config = dict(
    n_kv_head=8,
    head_dim=32,
    d_mlp=704,
    activation='swiglu',
    norm='rmsnorm',
    positions='rope',
    attn_scale=0.177,
    init_std_qkv=0.0326,
    optimizer='muon',
    doc_mask=False,
    train_tokens=481000000,
    dataset='wikipedia_en',
)
Each number is 200 + 30 x the weight over the matrix's rms, rounded and kept within 0 to 999. Layers, rows and columns count from 0.

# o: layer 3 attention output (transposed), 256x256, rms 0.278, rows 124-127, columns 192-255
# v: layer 3 attention value, 256x256, rms 0.146, rows 125-127, columns 192-255
# q: layer 3 attention query, 256x256, rms 0.156, rows 128-148, columns 192-255
# k: layer 3 attention key, 256x256, rms 0.162, rows 128-148, columns 192-255
o124,208,170,205,196,186,185,205,201,230,187,195,178,207,150,219,188,223,137,157,206,234,220,171,135,169,240,161,199,176,228,223,190,179,194,224,233,192,225,206,241,186,241,173,224,235,198,225,205,191,203,242,179,242,184,193,182,213,214,203,184,139,188,211,181
v125,220,214,180,190,214,129,193,175,228,195,210,200,214,180,213,183,231,245,221,228,220,190,154,196,218,239,211,150,230,212,147,205,204,225,211,211,207,172,214,205,232,209,168,197,200,186,208,173,169,178,264,226,168,154,200,230,230,215,226,202,171,161,201,187
o125,142,222,234,213,143,233,162,241,167,170,196,173,231,188,211,195,206,210,179,179,179,228,253,175,164,134,188,175,170,278,237,198,203,185,187,255,204,198,173,233,208,166,198,207,210,181,198,183,227,204,181,183,228,223,200,222,185,153,212,185,198,191,227,207
v126,147,175,214,192,208,172,202,212,189,194,219,190,183,175,217,161,172,198,209,215,219,211,198,181,221,225,165,215,188,190,193,188,213,184,218,226,207,175,221,161,191,206,204,166,171,198,199,219,186,189,212,262,203,187,221,193,238,179,254,181,221,220,181,207
o126,269,225,192,172,212,248,203,216,225,179,226,190,214,197,206,198,245,165,190,180,172,200,201,209,193,166,237,198,235,237,211,212,191,199,195,195,192,220,177,202,200,192,175,233,189,201,162,213,232,215,225,201,192,237,224,192,180,195,169,224,233,205,236,190
v127,171,223,230,176,205,240,198,236,227,192,218,259,195,241,190,187,179,194,188,213,203,205,177,223,195,239,186,196,218,141,202,202,186,132,194,231,187,207,186,181,187,191,209,220,230,191,185,158,192,162,216,189,151,145,174,231,201,182,160,203,229,230,197,210
o127,270,213,228,185,184,142,192,221,176,209,216,209,190,148,251,213,251,183,222,221,239,196,183,227,192,202,175,185,178,265,213,192,187,216,226,183,237,179,182,176,171,193,160,213,158,241,204,221,192,238,165,209,190,236,201,244,247,204,236,196,226,189,175,203
q128,196,202,192,167,173,196,205,173,299,190,191,214,164,230,235,188,156,214,180,183,180,220,181,217,252,219,160,204,140,198,219,234,230,198,211,205,223,161,199,265,226,219,182,197,174,203,188,166,165,262,262,207,193,164,227,146,192,154,254,189,151,163,224,184
k128,240,137,191,215,230,212,165,241,175,170,213,219,165,221,216,189,247,180,203,182,209,234,153,195,252,207,188,200,179,179,204,271,197,220,125,187,165,190,205,192,137,223,200,172,174,228,200,234,220,240,162,195,243,193,144,200,212,170,169,223,238,208,172,197
q129,220,204,178,204,281,182,177,219,135,182,270,200,234,148,154,158,208,226,196,242,220,192,215,172,178,200,248,181,220,207,193,184,276,201,200,183,199,224,235,203,147,193,190,179,256,239,210,209,201,195,169,182,196,215,176,262,202,229,181,123,220,204,212,156
k129,151,225,213,237,172,239,202,208,148,210,212,188,254,186,208,195,233,143,179,190,233,231,214,181,248,200,165,160,189,191,247,182,170,186,237,199,187,148,202,223,193,180,221,193,163,176,227,270,197,168,226,227,202,198,207,245,200,205,197,204,172,205,197,200
q130,182,141,218,269,206,225,163,210,250,199,222,195,209,218,180,194,188,200,196,170,182,249,201,154,161,208,156,184,222,221,233,142,216,187,199,155,156,181,216,214,172,136,200,184,190,209,173,182,188,164,200,165,184,179,248,211,172,235,214,236,154,181,204,234
k130,202,145,200,159,159,148,193,202,220,224,172,209,213,209,212,207,214,218,208,228,122,193,217,229,192,201,243,200,178,176,163,218,137,165,141,222,211,228,158,211,236,210,196,152,160,188,224,214,255,245,196,203,208,212,207,175,250,167,159,194,238,228,185,217
q131,205,248,215,205,199,222,150,162,219,220,213,176,203,179,197,167,184,167,219,199,223,200,204,154,205,201,176,164,189,167,200,201,194,228,203,201,209,198,190,190,211,148,211,209,184,195,192,175,218,216,201,217,157,204,198,179,200,217,162,190,206,189,195,192
k131,231,197,179,230,243,214,220,220,188,190,201,210,213,212,191,184,218,194,205,179,141,231,234,179,161,222,226,197,174,184,244,209,228,181,185,249,185,174,230,189,232,208,196,240,161,202,149,247,203,211,238,191,201,201,179,221,234,178,211,237,224,239,172,232
q132,165,184,182,208,238,201,159,245,222,217,188,235,194,157,193,163,175,244,214,223,210,193,184,193,229,229,185,216,167,195,227,205,187,217,215,222,194,195,190,217,168,199,185,255,167,200,197,208,191,240,156,211,175,189,213,222,195,216,206,222,182,199,219,229
k132,236,149,222,149,203,184,206,250,202,211,146,176,220,184,163,150,188,184,188,230,235,211,252,197,212,198,251,160,134,226,238,199,249,174,165,250,156,197,175,159,180,194,173,187,171,184,199,204,185,212,226,203,290,226,211,188,208,175,220,233,212,208,213,222
q133,151,171,205,184,149,178,210,221,218,191,146,258,182,107,191,220,251,161,176,149,183,235,260,205,254,185,220,215,213,183,202,204,179,163,194,189,215,234,192,175,218,188,234,194,249,202,243,182,239,218,190,174,179,227,190,136,222,179,204,161,217,208,177,206
k133,237,206,241,199,199,181,192,160,131,209,238,154,198,173,197,226,200,244,175,203,224,165,178,215,167,166,227,176,244,195,183,189,238,201,153,226,230,178,221,174,222,195,225,241,161,173,146,213,175,197,233,224,173,267,215,208,249,195,186,199,216,224,211,170
q134,246,201,220,252,198,209,202,200,157,162,140,191,201,158,177,135,202,177,203,254,186,212,221,235,222,191,208,239,274,187,154,153,179,223,183,288,215,189,156,157,169,189,212,204,225,200,199,211,172,177,238,233,218,184,197,191,215,193,165,244,224,211,170,165
k134,192,214,220,125,189,187,194,203,197,154,237,174,195,218,217,207,257,172,210,219,171,220,181,194,181,150,176,205,244,208,220,175,217,249,176,171,222,130,224,196,193,200,243,255,213,207,208,173,170,235,191,201,219,172,116,161,188,185,206,231,143,160,170,202
q135,194,52,207,127,195,97,202,189,159,219,214,206,168,227,188,191,197,191,188,235,211,184,175,270,180,182,214,153,187,201,196,188,226,244,123,208,153,169,230,205,170,151,157,149,189,213,215,216,207,213,186,264,235,152,182,242,208,202,199,185,222,255,189,182
k135,203,271,235,247,269,178,162,222,236,185,237,115,202,236,168,203,180,197,189,188,187,183,171,186,182,219,130,219,203,193,207,252,193,195,171,202,204,178,189,220,187,199,179,212,202,188,221,208,170,219,180,171,195,214,243,228,218,236,199,253,203,173,218,195
q136,184,198,223,223,210,170,242,198,203,200,202,210,127,200,202,155,188,227,224,233,176,219,147,179,181,264,140,188,225,198,209,170,289,202,148,258,188,235,234,199,173,210,211,238,229,221,234,161,129,172,142,224,189,161,194,166,230,153,222,207,179,201,199,199
k136,170,155,194,201,225,213,187,206,197,187,242,179,239,165,222,189,227,235,222,191,207,196,225,233,199,203,174,229,205,179,216,174,263,192,202,214,185,190,191,187,227,205,158,247,218,162,222,219,269,194,219,173,198,166,175,184,216,183,218,244,201,230,203,167
q137,250,204,208,194,206,216,203,209,176,167,208,183,156,163,211,236,221,233,251,199,152,205,147,179,198,156,239,186,223,159,178,179,174,208,256,215,234,194,204,185,203,204,241,215,253,224,196,210,245,208,222,154,236,227,231,233,214,158,88,195,189,252,217,174
k137,227,201,202,257,201,218,189,238,203,192,229,179,179,242,221,170,237,231,209,191,199,190,140,175,171,249,170,220,225,226,171,187,216,190,240,215,184,253,242,178,199,161,215,252,189,222,167,232,251,237,233,165,209,160,140,205,163,195,211,201,239,182,223,192
q138,204,211,198,222,182,197,202,225,210,199,208,183,246,142,181,231,216,198,202,122,146,206,231,149,202,223,217,206,220,190,241,201,177,194,238,206,199,175,234,220,172,242,187,195,154,152,163,176,229,158,227,187,242,210,236,194,169,216,183,163,186,222,216,247
k138,248,215,182,174,226,182,221,194,231,190,166,190,194,149,213,192,189,197,216,164,213,237,194,233,170,202,193,211,192,187,192,141,246,216,137,197,165,142,208,214,201,227,189,195,159,234,184,191,234,151,138,232,154,183,218,125,291,162,148,190,205,215,183,231
q139,223,222,181,215,263,198,112,239,213,226,203,187,237,145,247,181,205,234,241,207,235,204,207,138,197,204,156,169,184,189,240,150,267,157,193,147,206,188,202,159,203,199,172,214,267,226,240,231,212,193,174,246,198,174,194,212,188,253,143,196,225,228,223,254
k139,229,172,183,214,162,237,216,146,152,211,259,226,190,194,220,189,167,222,135,144,195,170,240,193,191,211,256,232,244,225,211,219,194,202,153,184,203,265,162,272,223,228,208,184,184,205,172,259,216,203,274,256,216,205,190,200,247,215,144,177,201,215,211,195
q140,206,258,142,181,245,254,184,233,242,182,176,200,216,189,117,173,174,220,156,209,188,224,205,193,169,269,204,185,203,200,216,235,198,211,238,181,230,166,233,184,241,195,209,185,169,175,232,225,208,189,238,254,197,289,270,217,184,189,214,215,213,140,199,242
k140,111,185,249,195,219,216,200,187,198,258,228,187,208,267,159,200,162,219,209,169,185,198,191,175,221,167,283,263,265,162,181,190,200,206,174,223,180,233,129,200,235,202,178,191,200,271,262,193,245,169,229,202,208,164,220,234,163,166,180,208,185,209,216,195
q141,177,230,187,175,176,167,229,191,150,163,193,200,210,255,212,212,152,224,116,231,189,172,161,177,187,206,215,231,247,198,194,241,191,226,280,239,147,199,209,165,282,210,177,170,192,148,210,167,199,217,221,142,162,238,214,177,174,222,208,190,236,228,206,235
k141,208,216,180,198,286,271,197,216,205,269,232,228,187,224,287,208,221,186,205,167,221,230,185,182,197,196,157,273,176,193,208,212,246,150,162,219,229,213,196,245,196,171,213,227,206,227,231,188,204,188,201,204,221,199,241,212,112,203,160,194,199,235,214,237
q142,218,202,154,196,208,247,128,174,276,194,151,208,189,91,236,168,187,220,179,234,232,168,134,234,220,194,230,216,164,208,215,150,180,185,217,226,191,217,224,222,181,169,217,246,179,192,152,240,228,231,272,232,235,155,191,181,203,290,217,186,231,118,210,168
k142,216,163,241,182,141,176,201,152,224,140,118,186,176,214,229,204,214,189,187,208,178,219,185,234,221,220,198,232,184,208,181,163,262,194,207,146,223,181,221,194,189,188,209,178,172,203,175,185,216,176,219,232,165,169,167,217,228,249,228,173,200,199,255,190
q143,203,219,179,215,239,176,224,174,113,214,241,214,187,216,220,170,206,285,251,202,237,225,216,207,194,186,165,163,215,204,199,234,201,187,211,223,188,241,204,215,210,253,285,153,179,225,156,245,170,221,244,231,229,182,176,206,182,143,182,227,210,140,171,197
k143,170,174,200,208,198,148,201,203,161,145,194,120,221,184,249,231,141,189,216,202,197,222,221,210,226,264,205,157,197,157,262,202,168,250,195,261,175,198,222,266,130,253,222,186,164,235,228,228,190,244,217,221,193,188,164,229,243,233,207,189,143,179,204,192
q144,232,191,224,213,235,220,227,185,169,228,193,251,210,201,204,172,209,206,176,222,168,140,209,198,265,243,198,190,196,178,165,290,166,207,215,155,170,220,161,172,259,190,265,190,203,188,197,230,187,204,220,175,204,149,217,199,216,217,215,199,204,203,196,205
k144,211,195,200,212,185,244,176,197,248,251,188,214,200,220,183,157,197,216,203,191,232,225,232,144,211,252,237,215,214,213,163,153,223,167,224,162,221,209,198,173,165,250,244,190,223,241,215,173,214,214,178,187,232,169,171,167,157,158,281,181,189,221,202,225
q145,188,190,210,213,228,204,236,177,179,215,235,159,169,201,195,197,189,206,219,191,251,216,170,202,184,202,229,215,154,242,202,172,220,186,234,198,229,194,198,177,151,178,200,206,216,190,189,204,236,200,190,222,207,220,185,226,184,167,173,227,211,219,180,212
k145,215,199,177,217,283,195,256,216,204,156,165,183,246,129,197,173,185,215,201,244,182,243,201,219,181,232,201,228,165,181,244,201,200,265,222,252,195,177,207,189,196,183,175,156,194,191,226,197,159,191,199,253,165,161,223,195,223,239,191,219,230,201,193,204
q146,202,219,219,232,119,232,166,107,192,194,151,237,202,213,237,213,212,201,166,201,169,131,238,213,245,219,236,215,222,167,178,169,189,207,222,199,198,179,168,184,227,228,220,188,229,202,216,155,206,253,245,206,205,219,228,163,170,184,219,184,200,171,223,157
k146,189,237,204,205,210,221,196,191,178,181,209,190,166,201,219,166,218,169,202,193,215,211,209,235,150,251,201,178,224,241,157,186,186,222,205,178,202,177,211,166,225,284,213,169,179,239,202,225,221,189,183,185,241,201,187,240,170,209,243,188,175,185,170,214
q147,197,190,142,227,282,213,192,175,183,187,227,194,226,216,149,184,198,215,233,233,261,186,196,193,173,195,236,177,199,178,218,176,201,198,200,201,163,196,219,246,166,223,136,182,233,190,183,182,267,186,141,186,183,190,164,293,193,257,172,168,193,238,188,205
k147,148,144,196,241,214,173,214,205,176,198,180,212,191,174,186,185,145,187,190,247,220,171,239,193,274,186,194,198,225,226,250,210,200,242,215,214,181,209,220,200,167,227,242,202,168,211,166,154,150,169,204,254,207,207,220,223,231,210,193,216,183,120,179,235
q148,182,246,191,192,243,179,192,225,179,192,222,185,237,151,179,207,211,208,209,219,219,232,237,193,204,182,240,179,193,185,171,171,238,159,177,232,131,211,194,197,200,225,200,177,245,185,240,159,225,198,147,209,194,161,179,271,209,186,217,149,256,266,197,221
k148,175,164,184,263,195,213,178,217,204,170,191,229,216,168,205,217,220,196,157,150,241,171,167,204,212,193,187,213,180,126,245,192,196,233,233,209,223,165,150,212,176,196,184,190,198,216,186,247,169,206,177,216,205,186,217,241,206,191,169,203,192,237,164,212